python train.py --n_layer=19 --head_dim=32 --activation="gelu" --norm="layernorm" --norm_place="pre" --norm_eps=1e-05 --rope_fraction=1.0 --parallel_block=true --lr_mult_up=0.936 --lr_head=0.00805 --grad_clip=1.0 --schedule="cos" --batch_tokens=16384 --steps=4978
Each number is 128 + 24 x the weight over its row's rms, rounded and kept within 0 to 255. Layers, rows and columns count from 0. The size above them is the row's rms in percent of the matrix's.

# layer 8 MLP up, 256x64, rms 0.0922, rows 84-183, columns 32-63
size [ 99 110  95 106  83  98 101 107  92  89  93  79 107  93  84 124  92  95 103 100 112  79 108 115  85  88  88  85  94 110 103 114  99  96  86 103 100 117  87  97  90  99  85 106  95 102 110  97 104  98 105  96 112  95  97  99  97 115  94 100 106  83  81 121 111  97  91  89  98 110  98 108  83 109  87  95 121 109  95 102 111  82 107 107 103  88 102  96 116  95  78 102  85 105 111  91 101  90 100 107]
[[109 131  64 156 115 151 119 128 112 152 124 147 171 138 100 165 107 121  94  85 158 154 110 128 131 133 112 131 135 114 138 130]
 [110 118 138 135 125 123  94 103 125  95 170 125 165 116 128 121 157 124 122 116 146 161 141 149 147 141 146 131 175 151 113 155]
 [180  78 107 134 111  73 138 151 138 142 114 144 148 122 100 157 147 158 138 138 139 135 126 145 107 105 138 101 147 156 136  96]
 [144 141  92 126 133 120 153 138 163 102 132 152 132 132 148 119  95 141 149 125 128 146  82 151 135 147 112 103 106 160  86  97]
 [164 118 159 143 105 101 120 160 129 134 127 137 119 145  54 114 102 116 131 126 104  81 110 144 165 107 107 126 142 141 113 158]
 [137 141 153 138 113 128 115 120 182  97 117 138 167 209 116  95 135  91 139 158 160 125 113 118  83 129 126 116 121 116 163 145]
 [117 104 158 146  66 128 137 172 128 110 123 159 115  95 111 137 152 148 156 168 141 152 136 118 152  82 178 123 131 135 180 136]
 [ 87 122 106 111 194 110 129 143 140 146 111 142 135 132 104 129 101 109 141 109 161  96 114 108 163 122  98 109 112 144 146 130]
 [126  92 137 122 115 116 159 124 131 103 104 107 122 129 104 127 200  78 122 116 115 111 132 141 123 104  94 155  94 130 127 117]
 [158 157 125 143 135 126 125  68 119 127 145 126 138 128  67 126 115 153 100 139 114 174 111 117 157 104  91 120  92 124  88 136]
 [106 110 109 107 130 134 157 131 132 130  92 138 153 101 154 148 114 161 164 121 121 127  88 135 138 116  98 136 103 132 118 156]
 [136 120  99 159 142 116  86 150  97 119  80 123 133 128 105 132 142 104 144 166  76  73 108 147 106 108 170 101 119 149 118 100]
 [163 121 112 150 125 166 135 106 179 172 140 116 136 135 130 121 104 140 129  95 152 140 104 168 179 120 121  98 123 142 139 160]
 [148 143 138 143 100 106 131  89 138 137  97 133 104  79 129 136 147 110 128 106 136 128 136 158 190 116 113 156 146  82 154 149]
 [119  94 154 109 142 148 136 117 123 176 111  94 134 118 109 118 130 146 156 176 151 104 161 196 104 118 120 114 126 128 145 118]
 [112 117 160 134 122  97 149 163 136 121 107  73 124 117 110 193 124 135 118 126 113 175 145  92 131 166 140 105 157 132 127 158]
 [106  91  92 140 125 158 148 131 145  92 177 135 139 139 105 125 138 161 138 147 174 125 112 126 113 118 152  86 109 159 152 126]
 [119 108  81 158 123  96 111 168 104 102 101 134 123 111 123 122 134 138 107 174 115 135  84 113 120 116 132 198  87 118 119 146]
 [135 153 106 158 103 111  98 173 128 121  97 171 120 164 119 149 122  97 172 145 164 137 126 134 149 159 133 105 128 117 153 120]
 [149 168  76 115 133  88 116 128 119 129 114 164  93 109 146 109 176 115 147 134 133 140 154 157 184 130 148 116 117 142 163 121]
 [148 145 126 143 151 102 124 150 111  81 135 108 145 152  91 135 144  81 121 165 103 137 121 145 156 158 146 125  77 133 136 137]
 [133 182 105 130 137 108 135 120 130 130 113 135 107 100 107 135 146 141 116 119 148 161 100  87 133 155  94 169 112 149 152 154]
 [114 156 127 150  89 118 113  87  97 107  99 145 131 139 135 121 105 140 132 137 138 138  85 135  83 129 106 114  96 127 106 170]
 [163 113 152 111 108 139 107 149 137 140 130 114 124 151 132 111 178 111 149 138 130 126 135 160 116 144 110 134 130 116 118 119]
 [154  92 101  87  93 128  93 130 109 116 122  78 114 100 158 107 128  89 144  95 162 157 147 165 114 137 107 128 122 186 147 154]
 [147 149 162 141 159  85 128 170 120 128 117 135 100 135 131 105 143 123 116 135 131 152  81 114 118  90 145 158 110 127 159 151]
 [134 130 137 116 158 156  88  99 139  57 138 158 129 124 146 133 122  88 108 137 153 133 131 113 149 127 135 120 125 104 142 138]
 [165 141 124 146 117 119 165 126 120 118 102 158  95 173 162 154 166 134 149 144 109 104 145  81 114 116 109  96 124 192 138 130]
 [151  93 171 141 126 162 173 109 128 141  98 118 126 139 112 161 139 121 166 112 142 105 101 149 106 142 147  90  92 143 107 157]
 [117 107 139 151  75 148 141  97 119 122 157 105 150 102  74 124 188 101 121 153 141 146 124 112 142 136 137 136  78 116 136 177]
 [144 162 132 147 163 122 167 107 110 146 102 127 141 152 155 134 114  96  95 124 125 141 135 158 136 141 130  50 153 139 139 120]
 [145 111 135 133  89 141 161 124 100 101  91 130  89 154 143 113 136 144  90 160 140 112 152 133 106 126 113 156 101 144 123 162]
 [ 98  85 100 129  86 145 130 123 124 134 136 142 124 118 117 133 139 142 151  94 133 107 119 180 151 177 132 126 139 116 153 158]
 [168 150 151 136 148 131  91 148 132 114 125 128 140 134 148  92 123 108 110 106  90  93 125 153 118 140  90 154  74 160 128 122]
 [137  65 123 127 163 104  87 149 126 107 106 136 121 155 129 133 122  96 111 155 125 112 137 109 145 128 141 139 121 150 125 204]
 [124 116 170 114 147  87 117 124 102 174 103 137 123 152 105 129  82 145  93 132 162 150 122 137 119 142 149 151  84 111 137 193]
 [140 158  85 132 143 115 123 118  97 169 119 129 124 107 135 139 178 134  91 111 124 152 155 103 141 147 128  84 133  85 127 123]
 [159 156 103 149 146 110 112 118 100 175  96 161 116 105 117 129 173 122 160 124 152 111 147 164 137  89 138 112 105 144  97 154]
 [172  86 129 133 147  99 154 123 130 111 126  70  93 123 126 122 121 161 119 127 126 147 144  98 144 109  87 132 135 186 114 168]
 [122 165 124 121 172 118 137  83 132 101 104 156  90 148 143 142 142 161 123 155 119 128  90 143 135 137  67 101 152 111 131 180]
 [135 116 123 140 145 156 160 159  88 131 127 156 141  82 159 142  90 137 168 143 145  98 132 140 129 136 102  75 131 182 127 126]
 [153 113 136 187 147 124 150 138 118 104  99 120  80 130 118 140 147 189 109 112 166 113 156 141 123  82 115 162 120 142 123 152]
 [117 173  99 193 106 160  88 145 117 125 133 124  84  78 135 150 134 109 130 173 112 106 148 133 128 119 135 157 137 140 137 173]
 [103  94  84 156 109 116 147 155 125 138 161 118 148 110 133 137 126 154 149 120 136 139 104 135 113 117  85 107  83 118 150 104]
 [134  97 150  80 118 133 127 136 157 139  81 117  95 111 144 130  72 146 130  71 147 122 129 129 141 127 118 136 129 126 138 167]
 [121 118  96 153  89 174 104 135  88 108 139 105 160 120 142 113 133 148 129 182 126 151 117 162 158 136 121 125 111 104 112 143]
 [129 125 106 111  69 130 132 104  96 125 122 102 154 113 131 148 150 116 103 188 145 169 100 135 151 120  88 121 116 153 121 159]
 [155 122 126 132 119 124 160  83 130 118 117  99 175  93 116 109 147 104 104 154 128 119 103 118  73 117  90 108  93 159 136 156]
 [123 123 146 127 116 150 127  80 136 121 135 115 135  96 131 176 113  97 112 166 129 110  90 185 115 133 136 131 108 190 117  87]
 [119 109 159 144 131  88 140 102 155 121 144 122 125 161  76 105 116 118 102 156 156 113 113 155  99  95 125 139 137 119 118 137]
 [133 136 127 106 105 172 141 149 126 153 110 110 180 127 140 117 161 109 133 152 128 124 128 168 119 123 115 140 129 166 129 150]
 [120 119 109 144  84 123 111 120  93 115 112 145 143 143 113  99 123 147 120 135 129 162 114  86 114 137 142 130 121 129  79 165]
 [122 167 147 110 122 125 120 115 156 127 114  90 127 123 126 138 173 145 154 119 180 113 164 139 148 143 113 133 129 170 152 122]
 [111 145 147 129 153 146 100 136 125 112  88 160 115 155 117 101  97 118  92 130 149 104 128 125 121 108 113 123 125 142 107 130]
 [132 129 122 121 120 137  77 125 121 149 137 125 120 137  98 116  89 136 143 117 129 132 154 134 163  99 166 154  83 121  91 143]
 [ 72 111 103 128 129 107 120 111 117 121 105 122 158  56 133 147 119 161 151 115 143 144 109 150 106 134 142  87 148 145 162 129]
 [157 128 114 145 158 105 120  98 106 149 156 130 141 123 100 156 132 138 117 174 139 134 137 169 143 142 137 183 123 136 111 124]
 [117  91 133 151 161 122 126 118 132 153  96 170 114 124 140 117 149 137 103 113 124 111 162  78  89  96  42  88 123 158 118 140]
 [135 114 109 117 162 130 139 110 112 117 142 133 142 102 191 121 131 152 123  71 102 117 160 129 119  99  91 109 123 170  99 137]
 [181 121 111 202 148 127  90 131 167 203  81 148 147 120 152 133 112  91 157 143 132 143 132 133 151 122 133 126 128 121  96 122]
 [113 126 155 134 118 129 109  88 102  89  85 137 109 121 124 137  89 109 105  97 125 122 127 171 121 133 167 129  85 158 122  76]
 [119 136 105 109 141 114 149 140 155 114 108 165  82 113 115 121 107 113 172 156 173 122 138 107 107 142 142 170 125 120 129 145]
 [132 137 128 120 163 172 100 111 167  65 116 120 110 141 131 134 175 116 145 127 107 122 145 139 155 129 136 120 121 106 140 118]
 [157 150 144 158 126 144 138 106 108 122 109 108 124 160 179 139 172 168 153 124 136 130 167 114 130 125 123  87 139 144  82 141]
 [102 112 156 162 155 133 170 137 130 142 104 124 134 131 132 145 127  98 156 111 195 113 151 126 119 140  91  94 138 125 149 131]
 [157  93 161 138 100 123 115 136 109  77  91 119 124 133 126  84 119  62 111 140 110 125 128 122 142 157 118 168 119 101 111 154]
 [131 138 152 142 138 124 140 116 185 113 101 130 146 116 172 134 109 143  99 125 141 125 145 144 117 176 141 114 123 118 191 144]
 [111 155  94 131 159 158 135 115 122 138 143 142 117 149 125 140 170 114 110 109 166 101 143 112  89 129 137 120 111 138 163 146]
 [125 121 128 112 105 107 111 125 148  79 117 114 115 124 158 183 131 146 129 145 123 195 108 145 141 119 161 145  88 123 136 123]
 [104 167 127 119 139 151  99 176 133 105 125 140 145  92 148  90 136 146 130 168 138 142  96 154 152 167 100  85 132 106 129 173]
 [107  95 108 156  98 147 170 122 110 101 122 175 118 121 117 115 132 139 142 110 142 147 120 137 113 124 141 136  82 140 148 129]
 [116 102  97 115 146 113 100 152 114 131 122  89 134 121 118 121 136 127 155  75 131 136  73 116  83 123 103 135 108 135  77 126]
 [166  93  96 110 114 141 120 107 113  91 126 119 130 150 134  96 195 192 135 168 140 122 118 135 139 125 105 117 116 142  95 151]
 [141 120 150 117 130 111  88 178  92 110 130 155 114  94  98 172 116 173 102 164 115 122 154 166 115 146 111 161 117 133 142 111]
 [128 120 119 131 109 148 128 110 134 124 113  99 177 112 103 120 146  95 158 110 158 143 145 150 136 127 138 144  81 119 117 116]
 [104 167 123 124 135  93  97 130 116 128 117 132  85 120 134 156 119 131 150 115 139 123 128 147 127 138 196 105 131 139 145 118]
 [135 125 112 103  99 151 141 114 163 148  98 110 109 147 106  95 135 131 138 106 125 118 110 174 118 165  99 159 148 149 119 140]
 [109 112 140 137 134  76 102 115 154 104 180 111  79 110  81 139 103 157 112 135  99 119 135 135 152 138 127 132 144 139 139 165]
 [139 128  74 123 142 164 121 161 122 101 124 114 120 148 128 123 136 105 154 105 159 104 145 127 161 109 112 142 149 167  82 116]
 [121 132 148 118 139 140 137 146 148 148 155 140 110 152 174 152 166 134  82 127 122 121  67 127 162 100  83 163 130 130 133 120]
 [131 157 154 159 138 104  69 161 156 126  93  91 100 110 149 142 123 139 136 143 155 122 105 130 163 144 147 103 156 102 104 126]
 [155  97 119 106 136 116 129 113  89 100 112 140  99  78 141 159  98 168 128 158 132 131  90 131 148 132 163  97 134 139 135 132]
 [ 94 171 117 100 107 147 142 158 109 119 104 123 158 121  85 161 122 121 151 126 131 106 109 121 140 119 112  76 126 148 113 189]
 [126 136 138 148 102  99 125 120 108 121 119 113 132  89 127 133 117 143 101 114 147  91  91 139 117 191 131 118  85 153 140  91]
 [151 107 142 116 141 110 142 133 158 127 117 143  81  75 105 161 168 143 132 100 164 108 130 152 134 165 145 113  91 110 111 139]
 [112 116 104 122  94 112 141 152 120 165 180  97  75  90  76 148 153 133 154 118 153 139 136 122 159 136  93 144 117 164 105 135]
 [ 87 128 123 148 107 127 140 177 116 112  93 128 144 133 117 102 128 108  90 163 122 119 100 154  92 107 116 140 128 130 166 139]
 [147 131 138 113 102 162  98 123 113 125 104  70 182 119 146 144 125 115 110 130 132 116 113 134 144 139 135  94 107 112 131 134]
 [130 188 136 101  96 145 110 144 131 139 110 151 119 148 128 150 115 124 118 169 140 117 106 124 135  90  99 112 112 147 160 117]
 [154 115 132 125 157 106 110 111 162 112 106  90 179 173  94 112 137 121  93 133  93  90  81 113 140 118  90 133 122 114  95 148]
 [130 126 131 112 168 101 118 162  76 110 175 118 123 104 129 126 114 160 120  94 183 114 134 148 103 131 105 177 150 140 173 148]
 [108  97 133 101 102 127 146 100 140 170 101 103 134 134 125 145 137 101 110 111 115 111 139 116 145 135 142 121  81 154 125 160]
 [165 145  94 164 168 110 120 109 101 112 114 125 138 154 157 129 169 132 123 128 165 160 138 108 116 167  90 114 132 145 120 127]
 [140 105  88 156 135 110 140 103 140 118 113  91  99 133 107 157 144 158 154 151 105 125 135 141 110 149 134  91 131 116 140  90]
 [132  78 105 108 128 125 137 111 131 138 137 128  91  64 160  99 152 125 102 147  85 135 131 106  81 137  96 132 161 100 138 151]
 [ 99 138 146 164 120  85 129  94 140 128 120 158  98 128 119 181  95 127 106 121 182 130 162 111 142 157 144 101  91 127 124 167]
 [161 155 109 102 119  92  78 140 166 142 111 105 122 140 111 103 117 108  98 156  86 154 121 149 167 113 158 152 127 133 143 141]
 [105  93  98  98 121 140 152 179 145 159 129 102  97 115  94 149 138 157 100 112 123 152 151 106 121 126 116 121 143 145 170 134]
 [114 131 110 121 124 137 133  99 165 141 107  64 138 114  92 188 147  97 125 147 177 116 126 137 115 122 104 141 105 137  78 141]
 [184 101 112 140 120 154 145  95  89 137 115 123 142 119 106 106 132 178 152 164 144 153 148 104 150 112 101  93 112 139 157 111]]
# layer 8 MLP down (transposed), 256x64, rms 0.0891, rows 84-183, columns 32-63
size [ 97 122  96  99  86  82  99 113  96  95  91  93 109  90  88 105 100  92  95 100 119  77 115 104  93  87  91  88 100 112 103 104  87  91  85  97  99 111  83  99 103  93  76 125  83 109 140  98 116  87 126 101 138  92  94 100 102  96 100  99 110  94 107  81 116  82 107  87 107  98 105  98  93 119 120  98 111 100 102  99  98  95  93 106 100  90  87  91 118  88  82  93 108 102  99 103 108  91  98 100]
[[143 118 104 112 138 149 134 154 146 107 165 131 111 153 129 131 147 148 155 122 168 129 144 142 128 114 145 159 139 102 168 123]
 [149 140 106 116 154 134 111 137 153 117 120  75 101 126 123 113 137 157 120  80 146 103 132 114 121 192 130 133 133 133 148 111]
 [123  99 142 105 125 116 119 188 126 115  87 106 139 113 121 160 177 125 121 110 148 145 108 137 109 143 140 114 127  94 141 139]
 [129 136 138 103 153  88 153 134 158 114 120 181 141 123 126 131  93 122 111 146  54 124  77 152 125 156 108 129 152 109 152 105]
 [ 85 137 158 139 136 126 174 115 144 167 165 125 123 126 127 161 149 147 129 148 120 158 130 119 121 124  90 122 108 128 166  56]
 [144 121 105 131 140 137 136 147  84 181 152 127 103  93 134 166 116 162 166 112  95 112 143 142 159 117 109 171 146 143 118 135]
 [ 97  88 154 114 131 118 117 151 107 155  91 122 144  98 135 108 161 168 103 169 121 150 112 158 137  96 142 145 163 155 121 114]
 [ 96 125 109 110 144 118  92 133  88 123 138 177 113  76 142 124 162 121 132 114 134 119 175 135 107 114 150 170 142 119 143 122]
 [111 154 136 125 141 111  85 122  84 102 146 120  77 114 132 166 101 141 146 127 106 134 124  97  95 110 161 112 198 111 117 157]
 [104 167 168 102 156 113 122 136 142 155 132 175 127 133  89 196 119 130 114 158 132 141 108 115 120 115 161 114 114 119  89 117]
 [122 135 158  90 137 128 108 124 118 114 143 130 106 136 162 134  79 139 180 121 139 123 127 115 134 156 173  90 154 104 117 122]
 [138 143 107 136 111 121 159 119 153 160 143 131 143 149 157 109 121 109 133 102 110 135 167 118 149 137  87 137  97 153 109 160]
 [ 94 148 123 113 126  97 114 167 128  99 140 144 151 138 120 144 121 103 132 110 127 163 191 108 108 150 126 149  98 168 142 154]
 [151  96  96 123 144 136 114 160 139 111 138  89 138 188 123 133 108 140 148 164 122 140 113 106  74 132 103  91 117 166  93 108]
 [176 148 160 143 161 120  73 115 157 131 150 164 130 131 104 134 116  61 118 139 143  97 116 133 146 123 140 125 166 172 153 137]
 [159  76  88 107 121 106  96 157  91 135 145 161 138 148 123  94 133 145 133 143 123 110 136 140 117 131 109 105 109 141 115 137]
 [131 132 158 112 128 109  97 146 116  87 114 124 116 127 128 121 121 132 104 114 100 137 162  90 112  95 119  97 140 155 140 183]
 [ 94 165 178 121 118  96 163 122 114 108 146  68 165 174 124 148  63 142 114 122 118 127 127 111 158 137 164 118  96 118 131 172]
 [169 114 138 116 120 155 113 108 114 116  87  67 128 128 145 132 138 133 102 133 146 110 152 164 103 148 151 144 103 110 115 120]
 [128  79 185 164 141 145 149 123 160 151 153 121 137 136 133 140 108 130 152 170 109 144 129 129  77 114 116 111 109 158 162 147]
 [154 139 126 141 111  97 116 114 121  61 164 103  98 110 116 146 117 103 105 144 133 112 138 104 148 138 115  84 103 143 114 136]
 [116 142 122 164 168 148 128 167 122 130 169 146 152  99 131 168 103 122 136 153 115 135 144 141 118 139 162 120 119 101 163 179]
 [115 173 148 121 136 138 134 178  99 157 173 144 138 135 126 129 158  80 101  95 125 176 146 100 132 123 103 139 132 116 139  84]
 [ 84 132 119 110 119 154 144 125 110 128 149 136 126 125 151 166  73 117 147  78 146 103 116 120 124 148 131 121 156 114 172 120]
 [ 74 146 184 152 135 146 146 106  89 139 142 165 104  99 112 134 150 120 131 149 110 115 105 112 141 128 174 128 155 126  93 123]
 [104 144  99 112 141 170 130 137 136 139 136 114 180 154 144 116 100 156 133 133 142 137 118 143 105 152 132  91 173 172 144 143]
 [130 156 122 160 127 151 130 135 118 120 143 134 111 131 104 174 120 119 138  99 125 133 119 146 108 128 134 153 135 100 124 117]
 [151 125 136  99 102 147 121 128 122 177 132 116 107  96 121 124 113 151 120 114 157 176 109 177 135 141 156 158 135  74 144 141]
 [148 133 157 145 111 103 154  95 113 140 153 121 112 138 130  94 160  94 116 158 116 150 136 147 129 114 132 168  62 106 147 152]
 [125 100 128 154 122 126 128  87 113 118 133 125 129 102  95  81 141 124 148  91 136 138 151 134 113 138 156 112 120  87 141 107]
 [137 138 123 165 134 129 105 151 155  96 166 116 106 149 138 107 141 177 119 142 149 106 167 149 117 100 122 144 109 168 154 143]
 [160 113 112 120 162  96 105 150 185 111  86 159 158  91 145 118 128  90 133 167 117  84 148 159 130 121 151 153 131 128 115 127]
 [117 172 116 139 121 141 104 139 136 121 113 140 159 167 111 113 149 142 124 133 140 167  99  94 159 127 158 136  98 121 157 100]
 [125 196 134 109 115 142  91 117 108  99 120 126 136 142 107  84 111 147 149 120 101 105 120 133 134 124 114  79 172  97 140 113]
 [109 139 123  96 139 117 140 123 122 114 115 126 125 182 159 133 168  91 149 149 153 145 115 148 108 159 109 120 118  85  95 101]
 [143 131 126 151 150 129 161 128 145 148  55 123 163 113 162 122 124 112 129 140 100 123 112 141 147 131 132 100 174  80 114 141]
 [133  85 151 136 133 122 134 142 165 126 130 111 111 135 161 137  43 136 113 158 127  99  68 112  84 124 164 166 113 141 145 154]
 [103 140 122 111 148  86 153 119 143 144 129 104  90 129 144 160 132 194 118 139 142 126  88 127 112 183 142 145 137 116 130 132]
 [117 155 127 124 138 129 132 117 160 141 144 173 121 121 150 138 107 167 142 119 106  95 155 147 159 130 144 167 164 109 148 136]
 [114 143 157 146 123  93 129 145 143 123 162 102 143 174 106 145 133 118 125 121 138 122 119 132 122 129 162 122  80 183 152 124]
 [136 149 194 135 129 120  97 113 160 108 121 167 100 121 112 119  89 147 150 110  92  93 151 115 140 171 161 154 157 135 131 100]
 [146 116  96 113 131 116 134  94 145 114  95 118 137  94  69 133 112 128 146 145 142 133 116  81  98 129  99 137 159 125 112 149]
 [187 115 137 126 122 116 154 113 132 147 136 161 142 146 148 102 142 149 168 128 113 146 122 133 140 151  91  95 147 154 145 121]
 [159 122 125 117 168 151 126 148 113 110 143 141 112  93 158  88  97 132 147 140 127 126  94 113  96 148 140 175 122 142 152  96]
 [131 157  81 156  92 116 117 109 123 146 111 146 145 119 147 104 124 131 200 145 102 125 104 104 116 107 117 129 152  96 108  94]
 [150 119  88 124 154 106 119 132 135  91 115 152 112 112 134 117 114 112 148 158 160 131 147 124 141 130  92 106 135 129 131 111]
 [152 121 135 134  68 132 121 123 127 150 119 114 154  94 111 145 167 123  98 132 145 109 102 162 134  96 108 128  95 142 175 127]
 [114  75 157 132 131  74 123  80  65 143 158  80 103 151 128 165 128 115 149 118 128 158 139 139 132 153 139 118 153 112 103 136]
 [ 99 119 139 185 157 139 122 131 119 173 136 119 116  96  79 149 108 129 128 127 110 137  74 138 136 107  92 115 132 158  87 151]
 [158 128 154 174 115 135 150 101 156 121  96 125 112 142 155 137 134 147  96 128 111 115 141 127 155 130 117  93 152 150 120 134]
 [116  84 131  93 130 143 120 130 162 191 178 103 104 137 160  95 123 142 138 125 132 127 136 117 116  99  75 118 148 149 120 161]
 [103 175 111  95 127 137 131 105 162 136 120 142 139 124 102  97 162 153  67 127 153 104 103 165 139 115 132 135 134  92 172  86]
 [104 149 149 148 109  97 132 117 141 140 100  81 126 138 146 106 140 162 140 124 137 161 171 148 124 126 136 131 134 168 185 128]
 [130 122 100 147  70 102 113  95  92 135 136 156  91 117 110 110 126 127 119 118 161 123 106 126  99 166 106 147  88 115 129 134]
 [165 160 114 151 136 129 119 167 134 116  93 152 168 129 127 133 112 129 184 136 150 137 126 166 137  81 121 122 146 150 129 105]
 [139 114 163 164  73  80 119 121 136 126 114 183 131 104 129 178 126 121 147 132 125 124 150 179 138 137 125  75 127 139 118 153]
 [103 116 122 159 124 137 152 138 122 155 136 124 140 148  99 130 123 141 159 131 151 144 133  91 137 178  86 105 142 120 146 124]
 [141 181 131 112  83 134 129 173 106 120 133  91 153 138 106 145  71 107 176  96 140 158 100 181 141 151 154 130 134  92 134  88]
 [136 121 103  75 116 171 116 132 144 162 169  95  76 125 184 100 131 133  94  97 117 132 138 136 136 148 128  80 120 154 105 120]
 [100 102 109 157 127 148 147 109 134 138 118  92 165 139 138  92 129 129 103 139  91 116 127 145  97 147  99 146  71 132  97 122]
 [173 157 133 152 105 126 115  98 119 151 151 138 132 135 111  89 168  93 159  95 103 148  85 133 189 114 109 143 118 132 128 122]
 [144 110 119 106  94 163 179 144  96 109 127 107 155 147 176 104 100 116 111 155 122 137 131 118 150  93 162  93 125 114 145 147]
 [118 132 134 129 150  96 115 140 128 116 128  97 105 125 134  52 153 151  89 138  98 123 137 185 150 134 117 117 142 127 128 123]
 [119 104 142  91 139 110 101 166 157 147 124 146 126 113  77 128  98  92  76 137 139 119  77 155 131 112 144 155 109 118 136 104]
 [158 135 122 133 129 118 180 128 132  94 122 166 162 154 120 155 128 149 130 163 118 104 126 105 130 169 148 108 102 122 132 113]
 [147 159 118 119 161 143 112 136 155 142 100  75 139 129 119 161 113 129 144 137 155  91 157 157 144 119 123 133 164 135 125  64]
 [154 147 101 140 126 119 109 114 101 132 177 152 134 164  91 116 108 128 146  85 144 158 184 107 116 133 151 115 113 139 126 141]
 [132 106 149  96 147 100 130 109 126 141  88 121  83 139 139 158 116  99 101 141  99 147  84 114 123  79 141 123 151  84 151 120]
 [139 108  90 116 143 122 128  86 157 165 147 155 156  90 115 138 130 135 172 115 116 126 119 158 118 124 130  84 134 130 146 149]
 [136  79 128  94 127 115 162  94 117 147 133 115  80 149 166 148 139 129 160  57 120 120 137 133 132 122  99 144 158 129 118 130]
 [153 103 120 137 106 200 141 112 124  81 156 160 135 127 121 121 123 132 137 167 114 120  98 167 125 116 147 139 117 114 130  95]
 [152 149 183 125  40  90 155  93 114 131 102 161 131 122 107 145  95 131 137 131 111 132 126 126 100 118 110  92 140 153 185 112]
 [104 138 123 151 102 137 110 170 160 149 128 140 120 105 162 128 189 137  78 152 142 114 158 126 139 123 145 141 149 133 166 150]
 [159 134 131 107 125  96 134 102 122 107 128 117  99 142 104 121 136 112 173 143  85 179  93 155 142 131 113 124 147 121 169 133]
 [115 139 144 142 169 157  86  95 117 123 167 120 122 120 121 137 117 116 143 152 163  79  79 134 139 135 107 153 138  98 152 121]
 [101 125 148 132 129 157 154 128 137 159 105  81 148 170  99 104 107 101 130 138 130  90 183 113 119  85 106 112  81 148 150  85]
 [128 144  52 145 119 115 150 128 137 127 151 103 135  88 162 123 151 117 123 165 158 137 146 110  99  96 111 123  81 122 103 135]
 [103  78 139 162 122 134 127 142 103 149 102 142 149 119 172 124 168 124 137 150 117 110 104 139  68  96 101 107 117 117 117 101]
 [132 129 135 131 119 147 105 139 148  98  86 170 153  97 126 116 121 117 103 162 131 123 185 162 147 107 141 163 117 107 143 107]
 [135 178  98 174 116 121 145 162 131  72 101 117 141 132 100 110  69 105 100 103 147 137 161 135 153 125 131 137 140 111 137 102]
 [168 118 127 124 118 152 164 108 108 124 120 154 110 126 138  94 103 129 187 125 105 159 123 136  97 153 150 155 114 125 133 134]
 [152 141 137 154 145 127 121 132 141 184 115  90 161 158  94 131 149  96  92 106 147 164 132 147 125 140 117 168 116 147 125 107]
 [160 110 148 145 140 168 131 131 135 127 137 106 169 165  81  97 126 112 145 140 125 122 124  65 138 158 152 138 128 138  66 115]
 [148 131 147 118 104 142 105 146 132 169 158 182 118 155 143 133 145 160  98 146 113 101 119 102 139 125 155  89 104 170 147 145]
 [121 119 148 145  82  97 127 104 140 122 162 118 160 140  94 120 110 126 152 149 175 120 125 103 122 127 107  99 114 155 122  77]
 [105 149 165 162 137 106 103 117 139  99  88  93 150 125 141 165 109 144 143 122 149 155 145 102 138 108 164 120 111 146 109 154]
 [109 155 158 133 136 141 124 161  71 131 113 129 143 111 138 120 119 105 124  89 124 112 115 137  72 139 145 151 130 108 145  81]
 [138 121 125 122 124  86 171 125 147 130 138 180 140 157 111 119  96 156 166 137  98 112 113 112 122 135 132 117 142 146 119 115]
 [131 128 143 102 130 140  91 115 131 144  88 124 136 144 132 173 112 141 103 141 154 118 146 106 179 136 134 127 109 130 127 115]
 [103  69 107 108  87 117 135  94 112 122 106 163  93  90 156 157 157 126 132 127 134 168 150  96 125 139 125  80 136 145 151 139]
 [107 118 141 125 125 194 144  66 148  91  83 134 101 134 124 146 160  87 164 151  68 111 110 111 135 128 111  92 139 143 119 159]
 [143 118 121 110 117 108 143 167 111 126 133 189 118 139 114 128 147 118 140 177 150 147 125 126  99 128 121 124 102 136 167 128]
 [146  91 125 121 138 103 113 163 132 112 115 111 100 148  91 107 119  77 142 114 161 132 144 143 136  77 139 119  96 147 133 119]
 [157 108 113  64 148 176 134 165 155 139 108 138 134 160 132 146 101 122  77 134 165 103 138 118 127  99 103 112 116 123 124 161]
 [147 203 110 129  96 123 115 153 119 123 133 144 181 157  79 117 115  70 127  98 141 141 109 138 158 112 133 130 111 104 123  96]
 [118 126 136 153 109 131  92  91 123 111  76 133  91 123 129 127 117 106 149 142 153 144 119 125 131 200 128 138 113 119 135 169]
 [149 167  69 147 116 125 142 120 132  93 179 112 135 127 136 161 130 151 162 163 144  93 127 134 112  91  92 103 126 124 151 106]
 [133 127  74 136 124 129 152  85 148 138 148 124 166 115 159  51 131  96 142 125 141  86 130 137 154 126 116 112  95 124  78 106]
 [127 116 126 107 111 114 161 143 129 163 164  93 117 128 116 107 124 178 154 121 125 185 105 118 153 151 153 159 132  89 111 149]
 [ 76 158 134 118 138 126 121 162 109 107 161 135 133 117 136 118 142 159 130  95 120  79  99 153 123 165 107 165 141 120 136 154]]